Weights of a small GPT-style language model, trained from scratch on English Wikipedia.
Size: 12 layers, width 256, 2 heads of 128, MLP 704 SwiGLU, vocabulary 8192, 13.8M parameters.
Architecture: RMSNorm before each block, rotary positions, no biases in attention or MLP, untied embeddings, capped logits.
Training: 901M tokens, 7774 steps.
Each number is 128 + 32 x the weight over its row's rms, rounded and kept within 0 to 255. Layers, rows and columns count from 0. Numbers have three digits each. The size before them is the row's rms in percent of the matrix's.

# o: layer 8 attention output (transposed), 256x256, rms 0.155, rows 118-127, columns 0-63
# v: layer 8 attention value, 256x256, rms 0.179, rows 119-127, columns 0-63
# q: layer 8 attention query, 256x256, rms 0.111, rows 128-218, columns 0-63
# k: layer 8 attention key, 256x256, rms 0.116, rows 128-217, columns 0-63
o118 103:072169136135083119144131152129130136113126140149106122127114150108148142121101133164108123139124128078136110094130150136074155139122152137151129207105133127138094114172161174154155114122114086
v119 096:100114107199088127118153096111079115086105176133129129131088106117095122158093139148147111131099116108118097102142107135151095129094102155131112213113121149196162137178157110100134163153148133
o119 092:139144116176159149141149147184135188112199146148127125121145126087150166099169119130171053146081115101178164176152147137076120146072137156113160108145115166136129086097117093105179132119091095
v120 101:115182106176110143120136156147085117111115158120108164214205115121117109093128098162130104115163049149107106141169146111079103148113159108163160111104187186115115096110119097184078141091166087
o120 098:105178181138126136134090208067060131135124087162060113141175108093093112116140132084077139156111186144153143148149127165067142098117123090108167122146127091136088101146113153116107110132124125
v121 100:123130205146091204148090146159111090160158103157164077124087136089124169120112138085180060115128133119134105124132139105084139205144177129154175157085132088146114119122093092134142090136145157
o121 098:135121098136137113135125175109117081140093137116119091181172129176068068083106160129152104139100119139151167085113115140158126131132137064125067119144131107134120120152166064132134100146086158
v122 096:148111109120101183118111170128130126143081144086102050122135127149202096112080160086184130141123124119093137109124064116128100103150160127170179135163125120136167159084096124050104196154183109
o122 097:144118089145190086145132182161153113154142102141151118104157124095070080143148104170150172112163148140093075156078106167144103141035105118109126099160064155113068060125166126153194153151137111
v123 095:102124186142143174101125155120136141105185108086162119114186127090144158117130212181171133124114105111114123115119084133155118172134141110102147135148104161160117092163107103117081133139064088
o123 094:166095110155092136137132197093121171105131077156089108115101158132141052138157136051080105173063080133075158113163136143159144117176100140135092140149149145132202117137113176158151078151128119
v124 098:091160113155185125138115123115163130140123148161121162149052110159141152078070177092084129141094176148173129121090069090068109158154119137136145127132147167161116090165139102193191169106191122
o124 099:103085131132110085191130093127058111080134076107103131164115186123128149073133046122119074189132113135132083139125146118163157120142138127135141105156162196097147135200138098104135142159106111
v125 093:166130166127117084122142077146139182147070163090218097093195138147127167158162101092156144103171119101086122117182116159074115140137098102153106084075100084126149107151118127096141120070154157
o125 094:167068154125135157106154085105130132129111141092074180157154122124168171116136147110109109095124139143085154104101162137236118154099141099111147106117135096128059166160089172099063112166138114
v126 095:105094099158166094117084188139180146157083171094085104117116136122135140119091083107116217162101172172096150122123123117090153130117035105135121125122195132113082103160169166152087165147081067
o126 095:113169121174176169155151160122174092139125103147154164109106121132098160085165097096074171100202108098076151170105170117091131170112103106103091163139169125154152127035145190119194150168163128
v127 098:182090113114085137123100109131121138124132147115131125120127162154115128079180093152124135146101099127095146126070118129104118136161139127104172144135127191120165115146115205132037115152091117
o127 096:076127164125113164111106084146120047135111125180113102138073148169111089154140150138124169138145120160079151127161081090126095148118156131091117093165143151172137143142138072107097144119108112
q128 082:123111091140168121097159127165106096145119124160173119074149137103118181105129114140162060121106120132190195083140167086132132139137160120092099148174097076059154134121116187143142134048192073
k128 068:132190133176074154120159138158139139125151104108060134117126111163092138173179148081101185140152140130120128169126113168183116182088149103116115103115132132108166087145158102098193140176078162
q129 082:162109120116172107078085110135091158149112135110099070152118078112162105112147137169096128125120143126160164117177102084152170076155146132148199119121133121123169110063096153164071183143165128
k129 064:192124095131106107122097131128136100228097127146108103111138094120141131125108166101127103113144148124158122099152119147133134135113116123133135113141086123168039126115120183184088126133076127
q130 077:146117109101041175115116173142167149151107140047122159196119096137137113187108112140112115108137097095106111126163145094139132090103079161077146149097088126169155112160108076163074159187122199
k130 071:041120143157140129152106103122100071095113142105106084151111109124072084042137172095106154118172130133146138173162116134098086137109074067189155195128069130114088151126182130125083099154070074
q131 088:135200144122134121141121145113182082143161178101125188125137112118120109175107100095095161110118148119112087091176183134079097160086171111176071148105141159198117123164123168095109089066141104
k131 074:178131187111098174156134090103107128142104156127152078135166123200112146142104158164097078159149144161144215087131134105135154060120132213098159080168156127137104142059102167149164090142081161
q132 076:136159063098131160179179137066094134071136097140164141091077121122127121061135200163113116125160112110109128147147128094124128157090095090167104164094118127098152132146164141097112139121128130
k132 071:088089085137041114137105106147119143148181152224146193092120151140148152074205124098130099145129144070134110094090120066104113166115139117129122141140160096065091100138136122134107108138138122
q133 082:100189146165139127148076112112146153129101181139126126103162136054082101080142094196121153156140128153125124161060115134104116177161136116085087127134062136109115171105166161133115165112127152
k133 085:107137103107106129116151120147115155149113108125074101080138055131165133122082174069171146126118085113101094170160104124147124100074115139174213116102134076181111157115054117155155092164108119
q134 071:106082075156115143106117130168109146116144134107122118129124063106124137101139095152122107123142113131163176083116077100100142179080143142111171120139072084070115082111129137112130135051129137
k134 066:191148166103144102176094167079130085121113156060176092190121118088084146136131162131106208152129104151165137137107097134147124091114170151138167101043159150145143125115115081148106158184183150
q135 087:097179142197170087108065176071137163188132178091095169149159187168126097161141101119127180094145143139091148129141108171112111121116105138168150101122108142177134109070094133144122090116159148
k135 071:137110126086142072165144149198092142117131113166120088081096096069111131076160162095139147143093148117165147172098128186164068175097127101124142086061100108121119155140132202110106141072132074
q136 086:126127182131123097136097158101175116150110093085108093136165118106118092118095130139157131092133109083075127097146110165068119101100095118113109162130158178121115148107129144171089191146102135
k136 068:151090113124121174100115105160178085207127189094165122132115077054108077179157202120089156211125096120169108108149094144169081137130177132104137094102122083189121138145114100186062147164111133
q137 085:092130171157096117147154078106121074121134095131155146114061107131151132131129162133167134095143117157117077159118149147107088162142039150098119129150162143198139093095115064091096100179119146
k137 073:197128131137165133117062187138105096149141141128109099051136118158083155111153085134108158146187114141097141142095137132111122145152168095085145094136180163082119128168167167186196134072131081
q138 085:096068136171165136138083167120139157112078129126146112144200129092187134141152096141176106137125124124136145133117124158128071115051097165120167144112142095121123096115106177084089095146168147
k138 078:175164145123116162109140154106169099139111152117112117012142086133108150149134152129190127164104120076130145170127091158103174115184188100183176133174158154158136130128168154134119153112114108
q139 083:164104112151130158098117095132132141188153161097081155176102178104095146155167161159112104076153129156144152115077113125163159071165115135057162122088112118151086121186107143094078163103128134
k139 084:124038092135130111114166154072099106150100089137132091159136092089103121058128137102105127104091180142132092129095120115120135133109149138212172199081083157146091153084084157166091078161131118
q140 087:142189185098112134127132143132116211168162147075145132161139141125163110127164136153160142083160129104146114164121143130135108185122163092143156183149138114137069091127123099175138129145127131
k140 083:155117152111188149136131156116127097148168086166181103104166117150139119108130170127140142102100158124124188096112138164096123108126080110148159101069153118153068144145099110148161104142154107
q141 088:107088171184151144136165110041157105127157126199167138087103150122152108144126150160079059118150125122129111196126114151183152175150132112095113130144122119179198096129114100094125125115112121
k141 077:141116121136126141132135134179120140138142093128196159121132094128170112134173134117127113117137153149121146151053156126104095155142135178130079096172101116169131137080191159175203117109125140
q142 084:105156135062138105041103124125132075087141135119123152133125120138102124186089115107108104086134127118114146198139155110120142151152112091120089158113099181184167101143173068137136137164149160
k142 070:072168153159118167104116127105074140119048141188158104118148128092099145144138098109130132151117143100114113139164091118137149085118076119146148168156154141118133196100093160091103098137093130
q143 084:131147166170133167110138129091148169080146112120134181088094124130074193101116160116081144185175138138172076108100179143139118150128140098101080091132134115195127146166184116120168137141118131
k143 071:077140104079109075114173149156158112139130051138166121140152141162126085096117110129124123119124107147114114122179103101170168095145134204177114142173111169130154119102091133073196112178167131
q144 081:105144116140116123178152144187111164114162131169150104106112177176226144076121116097152131123076137096159113125125164159085094138154137172189106164138108106081124110093138114126147123140143099
k144 080:151131109093177119089142147162094143134114138166163117139183124166151199166108083142099100095102115101098149095192067122122163142105145160100130117131151170104142122130103116096057153153111175
q145 093:118034086132064124072131156122138167098147145170095082126156132084143184162106099099135152105132150103157120114127111166118149129138137168186119144159096080126131108164149198131132096113161128
k145 082:157123127223153105086130066165112092104081074135131187121134143139157120127129141126143082138235123151120070053159163140100158143180105147123130142217121130076202126136129192111153120179088128
q146 087:096135123152145120043120146085121136103138136142140094089145102130164086100041151133117141079070179109147063120132147188087073136149138102149137125124115139129144137103116155109132102120137160
k146 078:171089133132114141154115117186152142113134166043148159141141115118076148146124095124107102157158106121134097154172139167143143079100154163104140121095141118181105162126072124192122098127123100
q147 088:183168109115067174128162125121130096151153077102073098150093153130184147146084121098172140141136119184131145156157171125100142134224166136142147133189100101115175142160125123116131111197155169
k147 079:117171158133129138166130063130129132061093106143173191155153157202136183124114131120202120111104170126152093121126178161049113136112094090120062138131113137146097140096160143163142145089090142
q148 087:138126102128095148087101125115104114069111123153146091110125109065153160146137086145127079123129113164133167136119151124101142147178193148113131185144134167124130139155214155126118109124155116
k148 080:109136122144210107139131180106179139159158161134055137164121159080120150110153113133161135104143142093125128157159103183119085160132140147147121120069085177099104180151093168145040101105087149
q149 096:061172113102102082164114120110113108163153116094098115133102092141179177136146133107149070038117145107128169153118128068143194152125156104135215113114117105114188141123096197119086198193168134
k149 083:137098211131088101090145126099157134096086114126118108091086127084085070141098160130185092139152185099111102131147106150089078182093143138166090078135107148203099147115116123103123131123085149
q150 094:144126157136127104138105107175150099115185107093113148142148135180137140130087111183101131084118125099138112089155107148097151123120129105097108148118156154097108136110068123128134137125115129
k150 084:182098089176118122085100066124083089138097161134115127165088158054086114095102110118111134092136118154188115096076071106158130132115132094116160087158113084130154137143164096159171135127105147
q151 092:079171109163141084133195144146163128151164139127111106122176134177188114109160139172142100142177114155189118132192098104124135194118124141105129110131095101152137108128150162148161192108129171
k151 085:129179115108129120237039164177139130067164110161109129129120067111063127098092141127150169128097082126130123160091184112069152107114147114180119104107143118117094158122127053111131101126139068
q152 085:138074158117121117152091107138115181149113072084121135082118122128138117192120063131127103116184123172099150130091183181092125146197127173136171121138063143132152158157112064157099131144156138
k152 082:149123170109120122132118119125169126126112167131116152140181154119130141202115120119156076191111155125122050148177162142152103177076119100104099149176163150132143114159121089097172153109087117
q153 090:099135120127138160171125087151164119191161134179145094141108093139158125159117166142132133147142130139138107091153114122150144156181171210120170095135110071163129134123092220135105157127130079
k153 080:125147155135099096161092133129114114075136130103037129174116123088086122114128134129143166098018119130138089121128219204086134128123176042140163143089127109132108173108163100098069123111182143
q154 089:134115116125077116122140106149136119119123134150084119144172127155113060094136122091104145121119116127147138169190122169121113164056128129124117112148119148058087136107142093095166099114145053
k154 088:161174095174139150107123135057171081163100177133181141128106137128118142087090148182146120129133206102119145126097157120132126156109140088123154193150118130142125119182122128151149119129179099
q155 091:117135092169168098167108082155120112073174080157081152130195113167125078140089082179114143112194118244186164195116134177109147124125112125153126125132112170101167107171136097131188127121129187
k155 081:104193109138059161073148119114135126199069174119115129107172124182108187118145126131159146139106150086112086195187112206206110144136156090172158192085128084104062132113094029092124097124173138
q156 097:099092111129129083095135131118105164090118102073082138152177110126181174130108078164125099124167115149119166080146099188145177098165099121129145137083121136173158104130122154159109133108126162
k156 094:124126151123164158088200108124164162117167149127119127171135146100120142128156175114082168069113181100198091094073105135163070172134109122158063122132130104184096105125163148111143143105069158
q157 092:140190158096112166132130136126105064110140145080085128119120130132128116061090116105143156113125120168099177159194145054184171077143129161131129154076147136114097174100134133181168113169102131
k157 089:162125107130225115129125113171135148112126126118096155072131170097119117117126117108133196153131098083106180143080149138096111106149119164084157135108137127169123117137145096172149098076198165
q158 095:112157153121136158109093137170116116069188107173174105151170094140114155124152080146141088116107158135082177179130115071159167148079066070099097134168122112102133147160069102150160085108111161
k158 087:119092138156154147124122131062143150165109147147178119127099150138144107137096138147113134125116147157177135205167088136129111151220214197142136131145098107108099148106065125172153118165129134
q159 108:171160164106145121159127209135159179153129097086137123097177153184100160138141138160120184108128087109098096114153151172118175171106080097112144137098121093161083139169129105154174104111129109
k159 100:098128071075141192177156046163066149107140163126220150135105126122157108137103098109121158196152049143097133154070153029146133101138145139106158127109167116087123168135143118108184132129121118
q160 082:204107124170117096157142103119112156163122161150171151147116131112119134100164149098137076101134117081131085140101129092137106156121126116125085137122159141188059136077170103174111132165138126
k160 079:158153127096154100166145171062093076122127132100066151125120099105118059104200132140149120125126101208122103122178117106101123109086149145150174089132027119144164168145144145117125174114155114
q161 099:147110127109168121122079124104141135235172183150138097153099105094096118069105189116117174075089117139122117081116132076111097133070057142125158082148155135093173131138059105122104150117127113
k161 093:149152111158160062112136100085144111152135101180108164116088117114165103081109092135094129149185110165126133132146157116128121093110075118113145226158129073121138136114114166115120069125144137
q162 101:030157113070097123171118124173076149104088121109109129126137151145123164142160128137128131111138115152112156161091088120092175155106115089121138092068063093111089103149143103152105118148207179
k162 094:166105145034155136145103139102105134177138124133154200094091163156150128124103113123121113118132130164095111116210167145148121081145129132111099106187205092116169112143115136164134196110129163
q163 092:154125086137162137084136121093168141151092098102184141089093207167106089174155101131072154125138059118148115110141143164137081141100107115069104187099147154137158143120158118127140147121132136
k163 093:122120118105121133093145151079126123149108134116170120119151068148151113157108131128174158183145128104145016154178080090083191121154179152158112112164143134118076114097079169148089151106115112
q164 107:103062097062114104131165107133113139077133138120137087106090135133171137156119112102125146134137134152114116133153091153111182130136166087116135133105135150129099130155146123147146143071129122
k164 086:068131158157070093037147066108150161076128117113155117102183148106154193107151134155163155052104117143066129089129154117133137103163130082145179147128120160110070129097166162111114143113121151
q165 090:135122094131101173086113130191147102161136083127140120165078111102145165195205109142138059113078129092148098114158115135149111110149118150166095121134127130127094067141100089103117086153119141
k165 102:136131177114101058149148141109146136084136139105113145121123160149134166139095142080154142119170105177123111109100133146106174073136120162086085092129090142071183173148142136158126158107079148
q166 101:142088135133147191154159118120101138152163155177125130129072164093157169127123147100138086186122095127115038078079116156126125146147137112135115108148148190135094113164144095147132150123154077
k166 099:124111125154136103111162094123098111119077137112140122151136161091096139098102147109143155102110203141176119129108097146143128130147115103186113161128107106203139159150146168156073153178098142
q167 108:126138129077104179135068152165098132098106086202094099111142146080164222120106130131134109136066132136090121079144117095132125116174096110164084083168133123133118104092129127133141145135099133
k167 086:152169101099110114167206172150133184127045143140102086167136086124093177080162126161058211086137124085181099077157111112111131113110143118087130150176076141145124154100100155098166094158146151
q168 097:097129174126120074144097154156131102139182143141112113089111088116150140148104155068169185134126137079109080098155140097098143131159152169098076124189120162083123139103159149135093125110142063
k168 108:098102133152129131117165162095112125088137067179000117070133146074129166154180231115142129158135142147153108151054097112107115150134130081212124070125131116167124140150126155113118147097069158
q169 111:137133130086087146077141118065110117129173118152109133124115115037147136078121106141210090081076159085139159145138086096167118094130158124121144125130106104110111129107114119094094100185147199
k169 089:077163154157099185208137119131198123122139114096117115096153125109108142171188151114108127140107169136170126141088111123120086115156137099171087163075134121157086144096144151152181178141157130
q170 101:138145128162150088088121155079179084231160176100137124134159174120141171093125186072144142191152113151129079128130117160140138184116164127088121107143095130184092146048135104142119136099111072
k170 095:099185101168111117111155135122116199123149117123147141086114174116107153068159165135158082138150155094122150151110110142120140152091114163115151167062173097148209157168122137149151144092115132
q171 103:111123117148135174135230104092098076113195116168116095126139077090159105135076143170132123202069121154124101148126089115110112173148133134116134111141160134148175098161118156059134098178113163
k171 096:132150140105096124118148143121116141084130147161149141181155188099071116100138132138111166121138122071126119091115124113204145160119176114142113165119085068122086166157164080136068138108070102
q172 099:156116177130092085091115127150201132105077157106116107180167135093141135139132109102147085107123163120120157123172142175160140137005059093101120076116120150154118078128143097133101159094159151
k172 094:111180136100126120099090146191096119122101104113184140138213054095072183112114140109171177135100101151123129134126152101178133108142167075120156145140154132088106117139141113149097135128134117
q173 101:113171159159156089185120166135160095131180131095141131160210097190093073106131084210106153086161135103065101127181151139098144101086119169139112157132127120123096109098126080091166101149178136
k173 100:059173159154163125102122126129087154155097137132087073135099149131130138104134191106130160099156131104215126156131125122151164161143159092112092169198073159125137113113211157131135096157162109
q174 094:134220119178170173126138136127123120131116147118178122101218109170166139086141110114059119046141163116094128114162158159086161118149129138180142129128163079162105115075086119134164131117135109
k174 089:151140110120065126165185155161066091099154116144150187133121085176121147131126129112187114184153128110130128140193105098138142130139150108088113118155118180100097136090136104063075132198040169
q175 104:160093125130079117151136166142110132134112133073154141065105129158076095193133098120142127132147110090109110148100171110109126184067113087126115181070111190141133074099146146086149119196164107
k175 097:135161163130144136127167141135124176154120144129120150170142166064175123075145142106153129139116047182138150119121118172110137070163138146155167131142149110155108137123126129150112087118110134
q176 101:144107103119097177124151109157053132104130116124118134166134110133112116143111089104139149155137099117112181186136122115060100108146119149096162195160103120107116132146141139103188140077070075
k176 089:128131137083135110054142139113184081142142134089125064125167101079124098167131166098142099093086143113093069055109103077182127101145144146162124105078109184196154202132129117106156198173185139
q177 088:153130168143079138152117119119120164092069177124132143124072138149141161139121177115111144106132178131131081143175183164154152167146122175168145153122176172114118143109167085136171117123065137
k177 095:195188167136088135133143147201109061167161121128117109105083103148141126129116094122129115176149104088152153118072142060124132125171117098106129143136106128134170150100136161130125136160186075
q178 097:183147097092138144073174162097149148092095058101138084105089100145139125125106157141098236144128126089103048083095145137145150083147104149120107109135118163180094159113149101176070147087085141
k178 091:041154136139142137127110179053161066112112193058118186131109116069122177118107134110179069130126114150135113113114099101189142155075109086150130189126141120110138097112124117170133125148143110
q179 101:119125094122156119073147140115123112121200120226105157158117128152201141064115147115144130120069188100086151148119138177107134122228104103165102107111108133129154050106096182125096138130131081
k179 095:088117158137135117106120095097099168160121128071155141163191101159098162156160145088136128153153135173138094137152131164133121128130155096106145102139161167156148160084138000080133141115141109
q180 120:117152093107132123114141171174112141121126115123178118122160169149088091134081109141104133114137107159142127128133154100145101156081043132079139179071128160130132138107133108191124135127166165
k180 091:188135185144115132158140201140104124087141105199116071101115133132131134193201073065155116069139206085169119126154090098128119117100123079068103163129163114166152132102148116145122099059144135
q181 100:102148139134133131175108168056077137195126113119206120069086102143165112123172137119145184164156128103134121108167154077130159129199147173116155135141135141098135142116145151145144111100147102
k181 112:106131113167094124089110102139174117141133049110097151135112171135089113169127134177143109074126148133150122082131176190128182101091100134095101106120060127145110111176116083170112155145129137
q182 100:158170099081154162100135149130124132074145146116110155134160083159140230135106083111128124150099127111133145128110103148172150154123139105126129145143118124155111139111175104093202092202155161
k182 091:171173097157179108106098173154129085168139177170141157156138153117139115085148173094134156114152097113135199181141202132096127159188157157168174164177124089077117133132086103131163112146176100
q183 106:147097037094168136111152133140169082117152182147126145129099135181129051117200126156059158190133115130119106110085127104115135155067131137136095139078167107118037089141103162157114096109076153
k183 109:138143194112106132149159097071134151169138097120153074150124115109126153154136144113177096100102153068151125095117135167112106115120086196113158146061122149145145165133130136130061152172180172
q184 096:059148156176117101189130136070160109124115109119165097125110133125100152092135101122120126076114107159092150163149133162103159108163079159128100156090115067119153147132143159192128198147166110
k184 095:212074144108180156081164151148117109094131125137131115144124159101132083153141117133125156141179160137152109111119102144191122183130145169100125179142168135080165157113138134142136062128102195
q185 098:125178165136134088140117138139144143180133098069149143103151122154123090148110059105139101120184099135110140109160119144121183105152150167149159188121132211122169156111140153143130097126110113
k185 095:194139141160146132135189120130176162093176088093192194133064082100138174098094147213125190058066152156141112130131186100117171137122146093118075119101149113173081112111108133148147126089122175
q186 103:152135145104117145123150139123154121148148122100097186134141095110200144125079120144061123111080151155116112129135147196162137128165109130139145095156132127151123121083136079101096142179129121
k186 103:109144155136135099163099133106126141140192120122096128137069142089094089113104119121158148116158147072121182122115140101103213121118107178130135120105147223128131142140105143143179099126162151
q187 091:163161103137159152161101107118101134162142184073139150113104123132148143145140164099159127127145147136058140165145144147115114103076168109183086142135158157088067148185095107181146108103151132
k187 087:110132120092113118166105173131117164080175081131140172135154130129124100069140100111117174165127082158142143106140154151166113122129143168090167098124168089180142133138122160127094148132089102
q188 103:078146119116143155131135145142125133121158106097155135156122211059125072110126148187174100124098134129121136115120164190188129090136160103162168250104101156092136104095078118136148017094130162
k188 095:087132118170080094055121130172169195140118142173114151119190128147126119134143117131126142164086166135180146094146085083117098196100129162091104091094099116166091168103126146190153175154119074
q189 101:106114165133175111082170106107059094172109117166160079099102136057131135148106187120221115107126133127135134134113165181116166126055122126113193153189116165190051082110174127095120079087132104
k189 096:155156165171108170128135122108083104115144112126094154154121185184156138145141106133146079102075091131158141106111186128142090138134153114170121128108162154121135093130111098112096126073121140
q190 097:074105196096118147103087111088050095085161160129116158164122152058106153129087174116212122143128129051130154120139129150057138162151143136116099022184140175093098161162136083140108105120140185
k190 100:131134106089198142106165136170150159165090120135176132107139070114109154103107172142116092163187109123163139219149152076163110110117139123153144125048141120138125141116097085110096088157119068
q191 095:104146146109133137114126145134158106133087153141084160136131152193119099115153159102098191108134099131119161119126106123167142071076117135142160143162137110086123096130107146101174071121144120
k191 093:165103180142108128122117117097161106145069096105108144155148114174100147120090119104194122157173135078113110105132129117208110139157154102159125166083099139144189150128177150105151104145043161
q192 097:114098084126125192086093120100110109146194164165141096160154173178096116143090146111101115143156135136116134121111163107135165091178181181135143127101146136095104148180123148097189180133141147
k192 092:180119089161127146105153093201147169068124155063129122149146060100131182093139120122125111137099127123123048131130092175129121101145080119178075094118082119124101129111083092173079105135179084
q193 097:101179121082092143077145148081039131108147106174090151135162132122114187153135125133138121059132129155178128146115110146139158117146107114161139139174218157112145115096119136100125117163069162
k193 093:142159090143198071153090145179131102161127046126154154117130118136163069126128202154160088118107101143103147186140125129109148103160101180090150065111095114128134105189087118135148082072145117
q194 099:122100119159136085204117089152113117147136176146101131155099057111091139177116136146103119164076080118093092110106167165127102136165130094099103114073133145120141064095159139105134121112129128
k194 098:098174131124086170157084101102146130158147175104124149159077156115119077139108106122191071101098165133162136154106120228156080172160138147141148108157144151044083153140118109129079137159126112
q195 101:141151079125092161172115123188167134102126151158127107111086128112135091121174183128090091113122111097093118156156164112100119170104171114085149140155126070152127113128177178141128146142167082
k195 098:079122147132121107171127138160098107156130123135104133141128106137107179186149148126115098129078145034194147104091126056173109145136070109199131077098105109167096139078148165090141179129100173
q196 102:066131185147124084163121134103180087127136129095119142132120107110088174167095108145139134118110132139105182234173129172142179077151123137056153154174053065134126119116172105183125062143115102
k196 097:127128115179146113143144102128126097153094174088169164113150129096077117073189127178095127072160145153139085159109154077128109116131150120145086147112109120107183129125140131128143112144143177
q197 097:154110194144083113136063085148151138100138120143187155144136161117142075072138087208126107094063158171088173127142156169109156120135109138060055072092125069133111103161132159113122124102108157
k197 097:174164190178154075168127136101187156171164164151111112102129119110126176117094176159100115179117091139162185106113072145167137146118177148161174097122118162145152188155131164111159156132086092
q198 108:139121143131179148158203157120135131154117124174143168086094119094136162177118155102199118156191167115103164105119144125078144128139168133085153107150165149131181128101094152124088155147155129
k198 088:117149114104131097178088126110079092115099141134111098146136092076177126118140049137112145089088166149161140155100132136139177141131145140149164169108101119081148049105090147105129073121075142
q199 095:132118154098143128071194157086168126097144125155126128132138170123138125109162116126118148112105143094134123194091179130202067100128115132183047146144135143157160157122103114095141106158109093
k199 096:102115114113086130151066171145130159199224131083139126127095155153110126135112139117066034128115113133118134131119168104138088155113092139084111149097075140128044163170126101172153064125129159
q200 110:125166140134142143140181110168243131195144145133106124131111125112187091138150144186191120121137113125096106116109141088124107098090070094125149088097169107147136114131143129149093116177110221
k200 100:168121165118099190101078156167134191108146135173167082136107127100114132144138132095118124151191115128141083053144166183107123127128142114143148146121114155155077085158127095126136073113224128
q201 103:137091118147132147114130124153144125180091160203125084101089120136088126097172101173108113091038129135150134112109136171126137143116119123151189139129155121165120132089113063121182125106130101
k201 098:069118090152118130097125105130170132171132165118124101108117221079147063135062180064135068124192134138117195170152143135122104116097152151099095094104130100181123067095131161125104136109159159
q202 087:112185094110153111149136184128167120123098162176128112143162138133087138109096126031092176189148106134136119147069168117135085121082148160140124143114079184090119149127107060109157088112161176
k202 099:084182096149158186164164109107143131146100190090146128068101122125143086107171150159164127101095125127161110059075114098109174139074182103060125152082122122156134159136087119148147194084123100
q203 103:146103116065130112108109106122135108134135125138127170135138113125133147171101166095181127175169091107170115150092126155081211146161146142125101143102179209136117112119110108141143121120065086
k203 101:070136145130105175168067139138107126119164096124133118132111163199140147162109121096137132134136114154141126140158127102157074098180157092118135084146166112047183189092131189108106156193140134
q204 097:139123106119171131163065186136145115134103131093088123145136049113082126125155176096099134134077117144168144170106133118111140089055166135092115097150193120096096145099096087091121187171113127
k204 096:147128159100098078149135107151074157146096126125122130105136142187107103145140183113104129108204127093127105109139106082063074107128110173135089100164122173113106091149093130157143145110063110
q205 104:143154111122137168061162159144118145121166100155069102138127149129144162091159164055127128081076127107120156157119097107105132131130103166123132149134107093166162075120106110109083092110088191
k205 096:132147110089113136154112132144129125115081064092178117103125118157187075124111171194184105125152095148120156113122156124110196117135095093150101110090184123080114186156156095152120130123116115
q206 098:155128119120074075166044101169098162157068138117143136103173110204124118122133096103059144101145142167124131129142118099126107072121104105109165124140081119168119033139143135079197095193151166
k206 092:139187151103191140095183034096120103128133156114121104136131118086122131092078084160233081129155100124134175090123094069117120157105173163136091125066146087098095162156118144146112168149190118
q207 108:169157107188136096137151163101162121148129119097117127087119159114156113056158042177083147148157133155137146132148115145184131119169136155137101139129108148126081182100082103084115156104099115
k207 103:120110149152100099110158182091151135084063127095072113133156154095064113104112153138154153093074132120159162159100152137104108164067119126151135143118113146125159164141136116161058065127097078
q208 095:079170080156111116084097108056175155085121149154137110180119151117141154126160101091137145140141111127137163107183121097121156098106175092076123123144094101155110144111093130121123091109072132
k208 099:152097176116150140098098118124102122124178125121107144092136152136160040040100163146096144100082181098162063144165149115152139115146116126158140140104115121147105185142079143156096111132058123
q209 100:129077167101134091125112150073068114077144152097139140148124075075140146156159160104107095154104145079110159169105161112148147124134139136162177168146184143184139152124099163085088119185149103
k209 095:087167180114145138163112093141145131170174148137052151106190181183103147190135104155193146133076113143088161152148095091122163092080158142100140084113182131112113136163161176092108155099132108
q210 099:137153065126104127153135112145149097099136107125122111119094160129118090083139109175074125130172130187168171107076177109084125103139150162132131155102174110132152167110172082147116154069165137
k210 094:129151131128119175170129157177102114112162141090126181154180133108153163080107096099066188129138113134120070107128085166148131110101058062117113099077185136167129148175143166155133137129104166
q211 102:177128084118068143179173121117139103101153156098137118115122160152146120028075125127110097116081082099124104048159128149152147143129090149118159110170156129148101159129142113177087113112114150
k211 093:106152099104107123102148155183171109179123071123095105095136083103123050085116104140155182183106118149100096140125167110097125081105175163143136108118082115126094106167103109054190158132140130
q212 102:120118118100151137088127155132122154171120159104076140120165014123109154099155140161073129080145113082087084113084115133089165089135121120112160136132148143134124152087139149169090165118098076
k212 094:151155141133103122084178098128206181108151121155120057137153161101136082139131174113145145131112114100159116095183115135086083112134109134210126137120084143107137121127093117154088149104124140
q213 099:175128163138119087116094141125096106146132174121078056170119092091165134118132116133142109135075164177153128155085121179137104081125141124097117102140170104121107181139153169154135153124139060
k213 096:134129124080160141107146110154124153230079108155079142136120143147073090130152179124138084115148123134129113154170103087105108188066120111111133117140190154092175041140150127138142125121189126
q214 095:140149180107130099143138120110094204090106114140110082148103120105146158122078155088177086173136114041181109145170151107187108118090196181137085131123099147131105143046117139074168148129100120
k214 091:121144136121054098113144164142120148159133156104106143131150137120121116153109086109145128045069154149067106061126140125146139154092111086145137125097123150127153124112135097112119091082133171
q215 115:144115116098112166122093177124105090176143137156065144136100104112152214173107118114087126210104144135120122080149134159141137170141158150130121123176096144109112102154070185125074085139116122
k215 104:136093130105179114109137116140094121115110157154147065111097103099133076122100116106136124115115129099085125168136156123146120074128131112181149121116174156101159194145184121106174143095204179
q216 104:134093117174127121115156131111089147102123112110165130156134096163101141165171119139204104162202125093109162106174141175176132080127132096106105114135208145135100157097221152132208140220181148
k216 096:160148088178083128173134134156216134068103119079098110076109169136103081109099117130057178139084166135135107119137151168117077169112073053178207067161100145108143144133127165091069115089098100
q217 090:189157120115155098101147113112126141117139155159150111143140135176180150102119132099099091048157145075157106147117072190126157127128093161076135130099144136102108143147146069150137174189148121
k217 094:083154182167137143066172184099180146123125108056102135127067128081108135075173119113147143136132107222059158100147149138139095127091134108146149143073136122095099079103117101093141120141142125
q218 106:124170089105121085130165167171129143123175114097167132151095143098128105131094093131165105049112094143196108083185138089056076128054132090152150137108082156120157121143133123170171134153134088